Each number is 128 + 24 x the weight over its row's rms, rounded and kept within 0 to 255. Layers, rows and columns count from 0. Numbers have three digits each. The size before them is the row's rms in percent of the matrix's.

# up: layer 4 MLP up, 3072x768, rms 0.035, rows 2437-2489, columns 512-639
# down: layer 4 MLP down (transposed), 3072x768, rms 0.0316, rows 2437-2488, columns 512-639
up2437 094:162151140142111101140115151098160122144150150107146093124161129124123161109114125139097053126186105120106110102135103154090124147154127091162100119091125125123133115158160138141112137135089129103112139163106105117164133151119139125139107128127126142130122068134159110111107106139101161120154128148173100174160141165124139127101132142124159107105174149123138095129131176156152075086165
down2437 093:125125112137124091123107108127143129127057133131094181135110174136135132128148125081151110125137172112130143142127137168129123156133142101115125120146141104126083164095160125111167123101134134103131141115118160192090113137135113127134138133133125154082166137147110113128122162146113137135146118124101110166157110132177155111152108135149123096131109203138107159178148128103125151138141
up2438 097:135109116135114115122106114128158137195122113087143078096151126122165161126140140130103099101132077142122126130116135143124124118143106140131115126167164150153122129112164100135119136136100151140157121136163079102151150173127098150069126094157126150121125114163113167107114096117137145156099189143130103100139178099128154095108098151127113110166160080119081130135149154120127132125131
down2438 100:172087159107136185109137130144109101165124150076141123094178119093181098098135130092155092181167131122160122126066127108103119174120121157151159128138147153141118143116112173111145111112128107163112109129168090105112124129145116111109110116091150125111135127099155157113130120124169122140109103140125118167149103082162147140118127145134111146121099150108087132145100124119134107131150
up2439 106:117145159131115130130104117111127125128125128103118106116157094133148163132165149090128115146153162109124105154129131107108114117105139107128124120120108134167126125133116128116135141135102136065155133181120129122108149133166145109151117130104111176139149168137136155113171122131142154144133105099150150113118160088172119119103138129166147114119143147127114129139105118114118116141159
down2439 109:149128113133091121127128118140125159136148083144091108118163145127123131130147115160127148100103134122155125114090111101176131141118145081092101143149059120115064097166117113134168133144124160082140194144108136104121125154110111161107139126124137149131092120154154096128147105127136128163143095145142143115131125109106142109136101163088116157101124129150100116111108092125143109160069
up2440 097:177139121144092129114140130097150124103148102182104120092089133091186105087141098132129123142135081128120150130154099132084143079107120119143115130128101113153080100119143116153150136124169160124105141084118128116160135138123144131114153125150130134115124155128128122121102092119098123133129128127089152149097189150115136157121153111106147115096094130120126125140121116124094145118131
down2440 096:110172115166104108165107100099128150117123157098116124110124142101138127103126129091148164143110130121120109158123072096121096113169153141151132134082128073129115142135113116119108103121115119136127121098156105124104129167162110116127108075120102126128161090120151129080107111088090106133085124148159128163139126075165101152128154136079097142116150091112128124149149180128135103168108
up2441 093:104147127110089104157100127128131102139154078126099128127124108145125146152133117129144102138144178110110130157155139141093176117122131093115123119155090129111104094106144079148133155128142148145115141112149148118089102125153118074167146172149127116104138127191195163151122142102108130147094131135098129131139125188127139093110115172131111099089146119134160105178110136151141138103127
down2441 080:100117172136158137117135115126127116104128123153167140122172103158115124121150123151123135091140133150120127091144136135148114131147119108092102123147093140129098141138119140136135071143117138116161144143146076092144112111125118131141146081121050242142126104106133089140108116160161136166149131124130122106125114099152098115124152134121111137135132120147133105116107133125127108151124
up2442 105:128146132130094120187141150135113109097083117134120132074125159084147104150134164153126129089144145122122169150147120153134133132116104105163086130184151156140140094122125097169111111139139105084184092135111136141131128139128127204130144163135143134116137120142138138110112122196131107090109094130137119148063171150158154116099133105137143143127162074113114165166101176142105113089105
down2442 109:098146148107152102110201124173158181155087141103089149122137118105119132176126140098101155127154100108149133149094146113115175090099131125121133121132111110149147117086112161128120132103121140120165142127124128131132146110153135134099092114112118170153115075138140167159144100178120113128079117140138112164111151152143117175123145114147124118181154101117163143162120132127098080118106
up2443 102:142144141154077128127166113148143136122127111163130126158122152126161087160202080145151109115124118113104154163136118136129150142097112129120107127140120147130123085106093132124112080135101106078135110073133135115101128130134139095173107124160127119129148155127156088098119129150152127135128149118067150147062163162103196161110159132130130164138110147083144134125094138183088116103143
down2443 103:096140145123146163087167154122131134126097132134125160149117149182101143135130121134087165119091111119133108180104096131125123178139146135149142128111138129124104128109137120143159138144102091071161169114177129137118141137084136063084138164148109162157095140120123093129102135132165134141140140175090109159129109134133164127156134144092116147107117148153136110143138151138120103087123
up2444 104:116109115121079104136123111102141162091140132121145145103129175141168145106137140163098127107200121134107132160133141131149105112070146158148104117150128126140121060130118138125100088123110153100120123121111113103115145107099149109089113154152106138130092135122139118110132116166136122126130095119121156108104124092112159149086122098145137163137169109155125125146191122115094138086142
down2444 107:149119138088139100148130112103110149115136111126135092113131159127090086092081079139099107134145114161149173142167167116105100109124101124128123126151080131107125071133105132148109126114113109138110071100128119143144130112139142170153109138148133097157179129145111118156107089104076160122131159133130165101127125145132084130156155099162135123126111103148099079133113135126099093153139
up2445 112:168110084125120142135118129151196150149146095141132120152117138125133177143148142145114144132187155136111149125139122105129109136126126136146120124142125133126117114131114123139124096140123112100132175128141097115110158157112107110096130126108178141164093132162139123122108152149121115112111084133150122054098124134144125109098138138105057130117172114117135147106135188160116150112135
down2445 116:138115125140170160136145144089147128099155120117117147172084156102162142111127141097124118159116154096128106100145154144102121112114097119136134145156103140123142087156126115134129095091169145111170099127130084134147127100098129151086134099091138108141110135149132120094130113076132144099122174132135148139092103149153149149119137126133115108149135108124142139133167123128091152102100
up2446 099:122119144117180136109139113128178127136111078139099115146110147129166099114170108091113151126149145143118133115152094123117143138097126142098176135154110114179146110133141160148066146141131131159133119140112085081117156124113172132121082151133133145207116092117138145132137090147086144111122141132130183070141113174145181067094093107108153137108147117152185118134144157124107142083105
down2446 099:086105131139131163138161115115100135107128141103118129118136139092131183116097126102108157149139122148109157119123171122107089148083128166117131131153132114122111119151114131126088118162121134157107156117141129101126149114135170169130147138168140162163134171192105081181126106117106145142108092170123137098127141108110184127107158124156154136159134116157108109116114151149101144052122
up2447 096:105135144120110130152192085174163139143145112116139136099104128127149160113142080126125153101181140126097135119116124124153117064111106121093091133124072164129151109106131147175159087128140125123113129084124120123095124113144114155154154147115118124166125103137137103147142109124102131178110075145129145158106112175108139138142145126123075150104177152123135196120119115105118152121175
down2447 089:143158121121112121177115166097110134099161148146109100123141143129147140189116103146126081126077131096111138166146141100105129125149168186094090126121128145098123123135135130125108156145125106091117120155152123099139097149164103123135123125183067097097079114152100174130132145121110119148123106183166124127117125108114142168116143153122144115089149143148132156128132146125130159179173
up2448 106:110121139122097118119113101146175095152096098140121124132146131171090097148158133098114102109133116142140130161111077153130122120151100128121086126160128154151143101148127110144120127120161110063157142120118132097134142140099146127146169066107181136137120154156156131126173176128133124154154154122129089134126124129129147155077148089093087148154091107090139126123173153160091123142148
down2448 108:085123144132126113150121129170127122186159114123102088169143081101093152140123141121166151125143113186126082163148081092124106110207156117115121138127141155151142159151114121138117119146105098107126146120117104122130168088118146195127159092147135160150099125123124166097144150062143136108096152125149112127105139128086133138105129120113116118154134150094129133147101151159122096128134
up2449 098:164166172143144083178166103140162111174098101102122107152131136139136157113149117130134139166141189129103133096170130116123126090140160136119135122118078126114123107146109085137105141113127157095166123130115123089104135148170161116147136144118103130179113128122121145139165085138120155090123142119099128142105107167097128087117143121137141125135107135068132122136110145111088137093149
down2449 099:134109141123137128154129139166136159139145134134131096191139124094112136112069131118149143130095088117126070089140112152133138165113133132137152153150112149141121133083088142120117130109143169132103076100132136102114128150103126097124116112087118108102114168135067106101096104117115084115139106108150111121147153092094134129150111131176137146131158174106132113106127135120166154100156
up2450 097:144147090141138077156155084118148134151144094161144104160138146156105137128163107119106134102127200106109130099129152119094084117136093163077134115097114103125136193082156150148118163140185154095148124100155109148116167122146160171091140110137157131147044113125133177147122132132148172147118148121129122159129083120117165109105168136158151104115153124103104109116135091122153149136136
down2450 092:119142092114148158177140165135104121112110181145139181157079118139127147100093107135116164098132144130152120166153084139120093131058093138131147118157119137100071160142126159087177129117103101128091160150139108096114127134099097096082114127150152125158132131140139132143135149142161115142127096147165125146148141065113141121110124098128148094142133131110152145164100138120085126115125
up2451 108:138136131139113144056167119136118122140163100181129113102130135127140108101121091144168112128134115116133151126131091118124170135106111091097119127148111096123101084125151116117107098175114172141160075120126186134113124146133133129115116154149148153119114140148129141091137116124124184165176135117110145164147184129092151093109109123136137145134179126136145148128132133106123135063110
down2451 109:168149111137121136126110096144140131147077145087138097128097117115149102135128162135111109169080095158119123155127126132123163110103127144158136144135139145121104140129156119116107122144138115114161131178122128142106110147123138130114135134101131109134117123129143115112119140181121119128139151085162152148157147139115112126097115154162149153079189121101142155175120132176163125092088
up2452 104:122105170141126130136157092165127134130115154149096131154136112144156109155129094112158152106129139093128125110146133125122153136144122136138122113159146108144119122130126141155111161142166123123139143128118084069118138090128117147113107062175115139162140157135132140158132110148115139102060108143118094073087126129156201078120122162090100098174105113106145138129190131122101146145117
down2452 111:123052125149149133090084116159092160141146135134139147150111124146148132132143104108133182111089147111128160098155122103166146131125148128179140102136119158145156149116127117161097094120109121133145098078132146132110114173124182110124095090120143118122115094117114142100098122104154133157115104077147088116157127105121159136138124157128109128175170096127130135124130132102114126125136
up2453 099:129167113112156107183116137079108138109140135133171106104134112093122137092176100118137137136157173155110138125125150128123118107108133119158135132156147123126192139133157144146123130144136099133129130117087141104169137103116159119119125120154128128079104161135112157132112120115142160157128126144122084093132104159104147091156206142125136128122147100157133105106130118165132139102137
down2453 099:101152118126111149135089133148105071175092137111133142109146178195138135137177123046124109138124062128110137158130145141144149130133122075168133137103078146147084138170120121174097146112099148107138144128174111113133127145172124117078134126120123140143120125143172128107165157138106063142141107154122134122123073114153174096094132122118121115131177152134087112165108129149125159172129
up2454 094:118161107141143143077127116085129131095121149115154144108170140156133117148102132121118119177141116141119152087122137135095093142125114134135124129156086120122103143134149185141154128147137119109142091109126110148120109168124122200092125126134130173114072101151133102117159123098115139100098122116127125116102108130073121100113140149102104120105164128151100154104108161148122157118135
down2454 085:134085113104116145114125142167119113116124135157050120131160152097104115150115113145150128122086138112167126142148159097138146155134079140076154104147127150106187131118116086104135138106158176111123125143127152132165129093172168125121112139155134060121141152098142088132162113139127124140124070111138082116135109116150119100134128119109142090127171161131129130166107136118132102154144
up2455 095:136144124155118126174111159101110179065137116147156163125155092108121085068113129092118101144179139149108079130162108147092134136151166076159131133159120104125139086156170179155156151115171157127056119111128118105151075156150136113125137124120136150166116192134162135108118119125128115161166075098101127120112121112115120100101138115120139138122169101097168135127112173183136128140117
down2455 091:102152134134099167134163097125151128129114169133091117068134122134128136111148148178124135072103150128123141117124116090137126107161106109089124137067147120145172125132133072123108118130075126133163114131087143136140108092133133093115133106153142121089114113099135117138165196148178126120115117117073162109126156181129128124142103142171118103113103127138118182145107100124089125144136
up2456 114:167131106145135118100112057124162120120147112130111123159142114119119110078144115099104101104142140133116129091150093128114162146157137114151121125158129123153101137089173091159145145158171109111168134146113169112157123121129145164135127100211125129119140146127156111127154124134141117089112197118131116147145145143127119134129137131105111149152130082157135161121160133092132197141114
down2456 118:163140141171124115135090099126112089136111118114108104117130120101107129123121091131142132162083135143129104103177131103137129111094165135098108149117113133094159135111130154088118150162120142115106139144135120136153124084119143112144108118127085076147096126123099164154135133135181192144147131126139124105152128123138116113139101118081140127111122106170122096175135160127136112128127
up2457 090:142142137141128138102150125073153109080162065091120121126131127124138130069119130155138091144160100179140148184124141177134135117107178113123105117184115144162083159131106114116157109129162113059113139114144177108151122153169137144091143113135111135096142139163169123133122090136134141135096142136110088156094143168128170122121148135116155100130157135122098089089118096139111147112126
down2457 080:163154152132128080141120145128149161119156097155130135128112129158157139131192123156130136120153120120113138064148094124150160121096107121154104110134174135142113145185181134122147123117118131131146119104138105108138149133106114107094104133093086140119095113100092149129166104176103131130120120194102166158116116137154130120129112165158143123141125119101135128105152140124148087113113
up2458 098:162134130103114093167099130142106132150114151148137150158111140093151109083135088136143143115174120123112134135137134146159177094141138140204104121108101132134142068102143136146184127136132115149135094143166122070150127181119144116114114125128127141104102109198188179124131154157106095121123096122127138094105135093144204089144136097108115148124149125122138127152123142143102135133123
down2458 091:116133177124087126106156095113079153148149100187126177115127132118148127068093113085150153140103153110158138120135146138129105148157110120096132132152126110076099125102116130148105092126125070146108125144138121109122111109120137116093142110165146111211184138133148085160104153115107126099128128142086165107095143152143119143112144122147159117120114136125120097140172176132109112137139
up2459 089:149164093187155107167116092134139158098103147168129124121169123151127121103180179160064107092181147185111130104158139146131155096119134149112108131128115138149125140121159114124123085116083121124160122157126130119137162158166154121118141075165118133097096069145106120133147118122125135142135087122138120144133130126122140115146133078117140105092151131103112128122136173134120125115164
down2459 084:116087151139099127105139114132133117149139138143136096113117149139127068183130084114120082154168121115163147111107183143102121142151119120107121105139135132170136144113116133123107111119089178095118098175102156124119114118101122134121074202115146157128138070177147143125099127147138136137131144115160154103111131088136119143142175142035142137115124103133116148146092182114144126108115
up2460 092:175148117133133121153132100106132103136117095134127135137131157139150078120211141157093092106156181097118132144160137102139147091186126104131112116163141140130132100143150060133116117139122114141174119160182110164120108134098102127094116109137155138127129114143167154121173154124122167115151084167143120150110139115096183128119152127104088153126140114137111135144154120117102127078167
down2460 092:125108103142112138133113156104109130144126157103149156141183153164126112115140130103143161175149105143165109140105115147175162122128119139140134144105136119104155113116129120119086144159129134100130144122121117173122138116120098140123107162096148148094162124105144156135111110141159168101105141158128126157108172187113167118123132156127153104111109107147126128106159086151074083129155
up2461 100:100112136135103176140108121117170106113125117133149129057117167185140142151150140153132124138145121119114174117171139177122126133112123107100097128125156172133165096112114093142150090131137121099108130147144151081125121151145113135083146151131116126107161175175181157122144123178099113141088114164125121052102116115119131150131166095084120134085150144080149118167132117156141110105135
down2461 097:123104153118090070060112140169077124170108172102134102116119132146104086113147091105140147151130116139150123143112112162143122133129103138171145136152108151120155160130132091176129094145120086130108133083115114106118114152146109130145128128110093111177121165141143141098111103097154097145081110101107116123133181137095125136108137148112089134148115148138156132127130129121105102136138
up2462 104:179080135161128168123080124079134113174087125161108091121139120124136135131136092132107130148173155099141152118136135137125147114133132134118123134137146149142149048141101135144134169157153141129134158108129150109110141111162110183122105092112150130098100125146148101133118128143157155159092117134061147127092115128128096155120165088092090122115125120110133120192153099136119095062130
down2462 106:161074140117108109110113128134144143149125148083117113140146123107111120139114063104137151149141125150124139150110137116120061161122138105140085151173143124115106099146143127105108142122149124156109133117178150114126134116109075098118072085137120071116087094163112128137096180194164113143114133139090135101164123140080123142128165129131162130162137104108119159153182138111151111121140
up2463 092:113116110130116129169135114120156115114149107105134099167097109164125109139133157140111134121131164136108142147127078131107139113126153107149141132126128094123105144180149182128093186152129126079151134121104113126111116132124149149119154134156112134128132186128121133132095157136140123130122102124124134096149128107093143143150128121093115137136118100127150132150126183160154133087127
down2463 079:147161146082156136135152169152098134094148147122148134149137148191123114140122085113151152130115099084145131150149141118146115080107111108139155114108098153114113090121116110131148126076126127146142148093163136094148152132123073113091112115111108133148119101141116152135126141129096106161156123124153155081108083132126148155107175104116147128184150157155115135108121110088158125141121
up2464 089:156176115120101092182127116136134108142120111097131020111092161149106126121124113137149139140141160136100174121138108140113172131159126089121101125130166140138159116116129143118132113152162160127146079128109149104117122093125140155122101163156162158082125111149119110170179191159107151133118174107067120132171133121117112137127144121090155122102095156075137119129138147126090113118116
down2464 086:164146150149104137128080148112137148107146136105129107135107095138151128147113107163168145167095135129106143152116154137134118127115123125133161149146147101164101133093170165151131132088145099125114107123123128156076124106144137104109132134125118119123131110114126099133127139101153145125106120121124112118132133132145156097111118155121139118088110104154106132147107115149124144112136
up2465 102:133152128132164101139165099117180150095126120156130110118139143186135102137134113130161124139133123119126153103142145130124157093135113115116125128123140110149125120104125107139106126140151136126126139114139099187094148142158112126127171086143148140179161177155141120122139124149124100116141161145124156089116125151097100127114079113128127117146103129076132166135146085110101083097084
down2465 108:146106072131120112107153136098097137117126166113129117136100121136121126149122149132157144090135121122152086114137151118118143106193132119130137110180119158136143158074095132117125125097149143140145072129120112137178140131141128129145121143128151070084173100114121088110123141140135122127133154110144126162103108131132111141107173083180139127152116143112128139142147119090146117169133
up2466 101:170129147121126078174104131057140144092100149085119116067121175108136137082140224117150152150150158147107109111160095120109105101134147128133099121102161100132146126126147150110094138157159160104122098150115134117147159112120131151141132138130114171165108115158117122128192156138128109132188073134112140127112137124098129134143102126126170090142113124148114155129116105160085165131122
down2466 103:144158103120124152133139094122139092179135126163093129086152148104097137101108130127178152138134119108114161075082129111167130123169094136112136137126123103129083115134172082115139066109143126148105126092112180088116108114142131124091112117147153149132126124071110091143134152157127122148176120116136151154109071142087116097107127180121153162168127114126136116137167111117118165139120
up2467 100:144176106147074120113143096104124141137125117150086121154126140134161140157158132144114116104137154168119102148129152118111155139151114132134124107101170175143126145141159209170125118107172165140096139161128097151151112112085151145149131142093119156119114144146110181112148168114184143156133158120129146173125118129106103106115144124092139164129127141078117134123116126137106107135118
down2467 095:097135107089154141098093152123128111120084110098125133121121124128140138143118153162108118127122125090122116140125108156128142124117140124110109104139080106133169094116129143166139103135107152129110133127100137131101103121158136148156150152116129144147160131171096081126141151133152107104105125121132130134133123140128124157110135117100102151106145127085133099113132123105143166127086
up2468 102:158166141118143106078125144141185130157096126196143100106132107116147134085141134139156087128166138090125131130147116134096118128154145125174094129137099149147160123143119117162130123146103112127115112144152076136137151168123132098147115153110118156101127139126149086129131129144120122210130150128133105117128143080107111089151122132178151100115101126121162127122107140094130145109152
down2468 096:125187183140175112149135097110098110115114104135164158141132161081130129132126131102115181178115107135105128144100111141151203088099096130164140111131112101132065112128150127110190123098136106141095128127119151131091143175106131106090121150123140119083147106115141123152139148156133114099099139148101115133144089152148135102086129150133154121111155160152143143158110132161134102155128
up2469 097:126115131112113123115118119104146107120124147118102122137116124146124149159114141104118125151146119155118166112153137133113128127094136128145107122130097133134104159124144120166099191149158085105103088158091149141121135162150157112130176132068129139134099142137125112147152121136084079172141074110101123127138120091076087092143125158127126076124160105105134124137142115170127193158120
down2469 096:159139139083088133144131112149153124144154130126173147120155127120107119137124128109145109124175138155168104092140131181087099153103138112124112126177097140118129098132107176118156109126110094143131139102098123115114100149123135130129175160148192130114131125101105145144110116129120129137072131112140156095087105143120112145117131110107129127192168091161146114136103140119107134146151
up2470 105:183134114129083151126130119137126118116135133111120100126098093138146111138181131156097097126184114175131139159136146150108182072134118106164124119108092081160158095119177077136115139160102110108134094184119145140142150153150160112085115108128119146167121075136130132128147148147091160161141127128136096164107147095155168092151174123116162151195106153110134156123138128131124137163131
down2470 111:130084138126106147065074146116151148132147139139100155171080107108143092088138117156117105107158146123148143170099136159136153102144110062111165106157098133099128118085141081120139114151062132148134068122126140125175121116128147097108080097148063158110116057143100112184132152128104172102139136145129109132104113150164174142127103141119109110135119142128110121082131101132142145142125
up2471 099:128146094132106134118166050132115135129084070141106144161100083123122067131113080171158116093132138138126169116120110172127131136119119128099133133164106133135121122195151171115157095117117119068152148138113108145163148117119086104175129124136156118156120132103154122156181139132126136093148149137125167097128086123128149149113137161112144123091100110124132124096193143165111155104063
down2471 100:107135168122102125103121136083114170118121109168106166154149148128131124126151133158156137146115122114175101141139110144135102105128116173142115124161140144130145138114196159098104097174104115127127111170170098091148117154079162142145105169156126121105104095153102066151146140134114146100123113140137234097131111145144138128188129132098098122105107147103100103162112123106153138117111
up2472 096:170139134164086131149084110190117161167128102176119140109125097090125117061175142119089142107147117101132139111160108108125111129140114133139110128096143163122138102125122090105117154119146104072119114161099112108133137148133120169109117121152122155079071140129141115154131149160121127096079119126122093105124080149167156138143149128109066108115149144118110103149163102147148154107108
down2472 091:133128121110128101074094124147080155115113109126101124087132122122137149097131117143146162138144111123158163121151125103136118104123108111156146155150126118146108153115129122139136159105138113118129134158178088139115129108185136117109147107147104153097106122112109167132165106110153177184127143135111112095146112151147106162101115172119096106112119167117143121114129116112154169134112
up2473 099:170116153122097120120098081120131096059141106102111135177107115092149097175150093078134116153144108148099146123174112127108126095131117157143070122117136122159121076126158163177118127146099167150104177164109104113116145118143144133151141096141161088142108110117125132124128132130163123075134111131135132138123142123097149136123155135094181114136100145146199119067070143126099129124077
down2473 099:125110157113081135152139149125113080134142131113126130132100143107135108122151084151107161135154135127120099158134155130108131164135082160114134116159094163178108104110096179087105121123144116137124105153117155115097134135139162123112134130132165123137158129130144069156098124158141140126145136124118070141105115138070145164095117121107137162133151131143133094119113086125098151114110
up2474 098:115143146155134129091165122154138120160113090145141123129111168151113107154107115158151081118147114127118137104139120115161128087152119103133127133133093104152081129129121144129118174139158133161136120084125133151200111126126115155122142154134099107091101158161150111146167111141122098108118141113122140101089125112110127099149150099078089135094088102090101116121167090092117144119157
down2474 089:150157109093125177111123151139145133149137187118138101097109143160150046117135139137156099118147128129123130120106096121178085121143142122100127123113151124180160141070105134146186119135134114132111125102143112149153117095091143145121129155123101170116149120172144132112105158141111115125155136097157120161130148153156108126159109146129092154121142119153155134159137110121126139094207
up2475 086:142141160100057119126131117123153126110151111123108100108116146171152151123165148112168124134159122138111168133149137127114171122096129156147120127138122130120122142121144107121102153108103100131118121117136123129117123124150085140115082131154118152130107141136118120139152118156128106177121089141124110122134128129110119153142110111128103131120088078117123125153155118131127133116153
down2475 080:107145110157108131122139095131123109136156121103165156147130129122104138115160122149114126119158094121152125116143107103168149144130100117152125124140150161066133099156166173090152139108137179114108109096119161100115140120123127127139132182085089127101144152136147153082120143113062142112154116132129112093118127099152172111136145125089095117121115184117134148098162131134097125159124
up2476 100:118127134173130093122138081122166095146101119130150120100100122178146120132146085189139128120123151134141198114150128128106189122076129126163150113125164133166148096129148126161106133132137144110124139164136163096102137132134133126145124127110125148096097120133111147151171142131106102141094140105104153112110143092099174111122117094087104134128094154079135163141153151135131125141159
down2476 101:128122118103120137187146155150153109121141111097157147122107146117140129155144139166096121103133108129115140148129096141125148128051113125148093120139132134134182201159118095105110138122141140116109159109132136131127136101111099172142164130119152190175142132155134103147119119063139104140118149094112133138086133134084132155105081098156146112134131098115095090117096166111148141142176
up2477 093:132185152106116100098176129134118145145146130075126122144129076161116120077104134184128126112144127136139162104137120127114107133141131132146111129101099143116118134127187100156138126127151139069102143164120142103176117117152106168124165156181123119094104090095140096123111116143174155101123125126132076135145161112099115130127198115148097180112177143167124107140122135155131122110131
down2477 085:075156131152153114086163102122144069141144124114122158163122137088099145111147138122124125117118130106106144086137122135128164103126121158148142134122127109148113096105137123117146094144124088121163136116101108120085130127122136104141125114078111136109177131106114094133098080179141137121113175129088159120156101151127129082178098144134147140115119104150155139125132155113153088126150
up2478 103:135145109147091062105101128144143119097124160108111120144101161086161112130125073113165075081114139164140144145116151140134145135124126117110145129120156159142171110097121151148110147116107193109185105115150095121136118187110110151124100166191146123193132124159121137150178133116097139083148096127128087140116123141112159104132131130159155137105113105133129136179193148188079124117122
down2478 106:155119121127101075131133113112097138113106154131116128149125162093130138090133082120137101132101100131139165146122159120145148183154145111123118133155151105160127143149067155119125132110136102110127096081117134167134103125155116133161086120130136144104162128161107098124175165125152101105077143098145163131178119119132166128110160095146151130155118118103132121128168104148122112154131
up2479 092:112122144124092118143159135139111135127117152138140124129142100149133119142121174082137125123184158124118122123129165128116167122144118130096130102145089119140155135172122123132165124136127134119106097156139139140131113087193153170123145091098142153097096166126162163130102149101088129177117087114112133150050111129149079166143196087153134101129145135116136131133169115161129126069177
down2479 082:174167135149132151133126128130159121146138114151105084158122140152149132091154124123131163117109096117131092111110111116132166098154096116117122162122166121134132126090122119108090140099168166147112117142130108124159129141140154140115152144143132114118138148129100110141141194149163121103150113082139161118119107146098131114161123125138129113122091164146127110103153137114115136129086
up2480 097:127159135130155067146136086169149102090150125153133135109128131150130122167168141134121122124146105146128130141128138157116128119119104124147108109144118055134135132089134135127143129131147126159159133099114164126095115118114147131125136099085134174122083107171128123186144147108130141104141102149126107093123124142124168124129151156100123126086135078110097130141162130154075146113173
down2480 096:095139135129117095129127154148130118154122142134108108167156085091114119115161083133133174154155133114126133143177157086151172153119119142083105125113141085114109175102147166125080109158116139120122133171112121143089114124146129132151136149115157149132093109128129125126092124070136164117147139109118129096105171129147107149148105162100154113140127153115130105116155120126090122134205
up2481 050:124133168138136114136151071129180083126127121127137077109065143171152164091131115144118097131123156124106113104137128128085129113135125124130131108140117117184119110087136131143152108144139123117123141155104120062133155118133146113110147118084143188146133123128115149135140117117112153103149098106071117099135149128092146131122179162133126142143146102130122176161133194164107144081119
down2481 041:119120119129122139124117162162102140116111103130130132081114138114144120109080142129114153099109080141134105119077126165120135081145133123160142134126121113134119167111159113130114166132153140127154090122151147130173104129102111129139122148127133130107092135114079165142136119070106129198116137137118071191113138141083133111167134133081113140139123192118109141156125117122160138139107
up2482 093:151140137121094146112141139124147149127125122120131114106134113151132119102138139128129101146176113147117136148144100152122139115161135114167123127168105102130105124107156155103144079155147122096106130137136141132137172152152101153107186146141116181115113123098163081121170072120145150146106146140134123100105116148134139101165097168108102122170161107115115141093121118161105122120087
down2482 088:101154129120143129139143145168142107108132129131112129164165146161141108100135128143142180146087108114138119125099139140150155115145111149075129120094137147091184117117138096117161163126127104131146140142130107059147130112165131136083142148151139117168114180108081161138169103192075091117147159111089189148078132158095099114132117130114119155119108101157140129144163153141145126111157
up2483 102:089118213121093108115127114096124149067100089135096121115130144140121143112120091124133094149113149160137105142160133107104144117100121129158139113113121154160119113126182142142121131135122121138129155166181117073116158151085134122146152140131126103111115103111149122132116157095125147109114130108098093043128133118089196129118110138123148141112117108094147154103140150163152155125097
down2483 103:154134170116067133103157125132108194108132076090134102147152099113094111164098127131153130145105117141147100137113111163098110115114180169092117136069154146132166139161139103172158123105109080134161088129125153134102135141108144150144158115149178124142082212150142137126105100143110148153123100117125120139116093141186128118067147151151092142146086111118112123103147118110153115132090
up2484 098:105104096120149163106077100136126123107114149112154102087139136082112125132147137132120122085181126174141132117146127124146150124139126133132111137183159186133132124159113148115061121131107166112131104090117080117128162138084108160108106126119142121173158092115112142139117132173103180182103121117134133098116146161131156104099113112101112120106143127118112112130146145123141123079124
down2484 094:110147076099114136112091156133197121126116119143120157126142156144102121109118157125178108134114152151117121163068117102148141111148166119137128150143133123112121122146138116111152180132168164160121126132111125119094183139135101105123137138139186166123103171149092119184143135117125186145120109130122155194118088150104150122132140141142128113138152075133193144146144175138150143133084
up2485 098:122127105133126120103168130141123155138149125143170112105123138163171129128141118111118109108164137143114153109149156174108100143098116150114083117140112110185120121164121108141113147125165119146124100125117159139101166159155123131110083142071098137099139139139150117127110132153130128130122104122124146135102127128189122133118122103129126119135149101112104076149118149110121134101090
down2485 093:114120119138125105142100128118101104126157076075120107154142138137097146119127128098135143158170167145129122157138143102131146120130135148134116148152123095129103133126095177128099145118132107152115136146136103108144112132114109119136155118146148163121119118155105119119099126087176136147133126131092168140164118124131105114149146096079148122150171151115167128098127108105087088129158
up2486 097:123138117181124094123111121130156168173099124141163135105155152149099134112129092099121106107127106122125157125153126166131122068153138140171104130126126124102122144136143113158144103134160114093109111121132108126082095115129093139111110123126125096173138141193119115144143111115087102176099100114099093159100104088102162072148154126103101134151122088131137116132175091095092112121177
down2486 095:128098093120150126121092142129154158083136149133148119140080151142083107104124135139174176086141099118139104154094122119126145101133146118137115136118127149076118149160097133144158132137111177136126131149092112120108124117139121129129110120120129112129123148156105129138090123096107106095142155119125118118120139133125113104123117152127133123119119128094151113203149118102137096063115
up2487 099:098104090161126143170158133130137166111140145139120144102125094164142105120159110145096132130196122132128153135130125119120152121129092132106095126163084120159105086082160170129134156140078123132113155133136147143117118120163171164122137111069152189155104125153142146129150137130106117156138109136140133114104130096127119116121153099149110170141147104150141123115158123110108128106178
down2487 095:133123129155102173143146159082139130089147155149160128123144139120136115135122129153123140106101108139163085165108144136116170138122135144154099145135129145093129113094097104075120165106083097127109142155116125138162149111138114125108114112153140132124157160155116080138118145113157118166125084107103139096092120129167115143117114105122120149119128122098101119141134151108094073181156
up2488 096:094147159124109133132128116120138169148131141158106090141158104118134117153127084112126150148128164141119144128184106147107129097145140104133127120132169151137118117134134135161162132121088139131130132123131068156080161120108118102077127142182117180063120120094114118110153160114062152109146132151094125151145123090125129101145126184107174116112139096059127150137102102132106141089090
down2488 091:118122113147147092151116144158119117119142165138094164120123084151179089117137133139124150134140168144142154069147148129110077146096104119123146135118134147140153156174086135136098089106133101137134130107098095126148142123149129145153190121137120138111115115124131114162156116144148076114108124164145122104155078127133120166116134129136129104149145129125127076128084076153115134099077
up2489 101:152153110158129129126129125112112078103130135126179116146119085159158148082135172124108104162153181105121154133138134137128132114131104138161123130127078130114161113158124144120130114138154123114134135088091108101103150132146131119149121128169138133192135116114136132095119130138174144102114072107113074129083118147154173092074160101111094133052094130164099135111134103160135071135103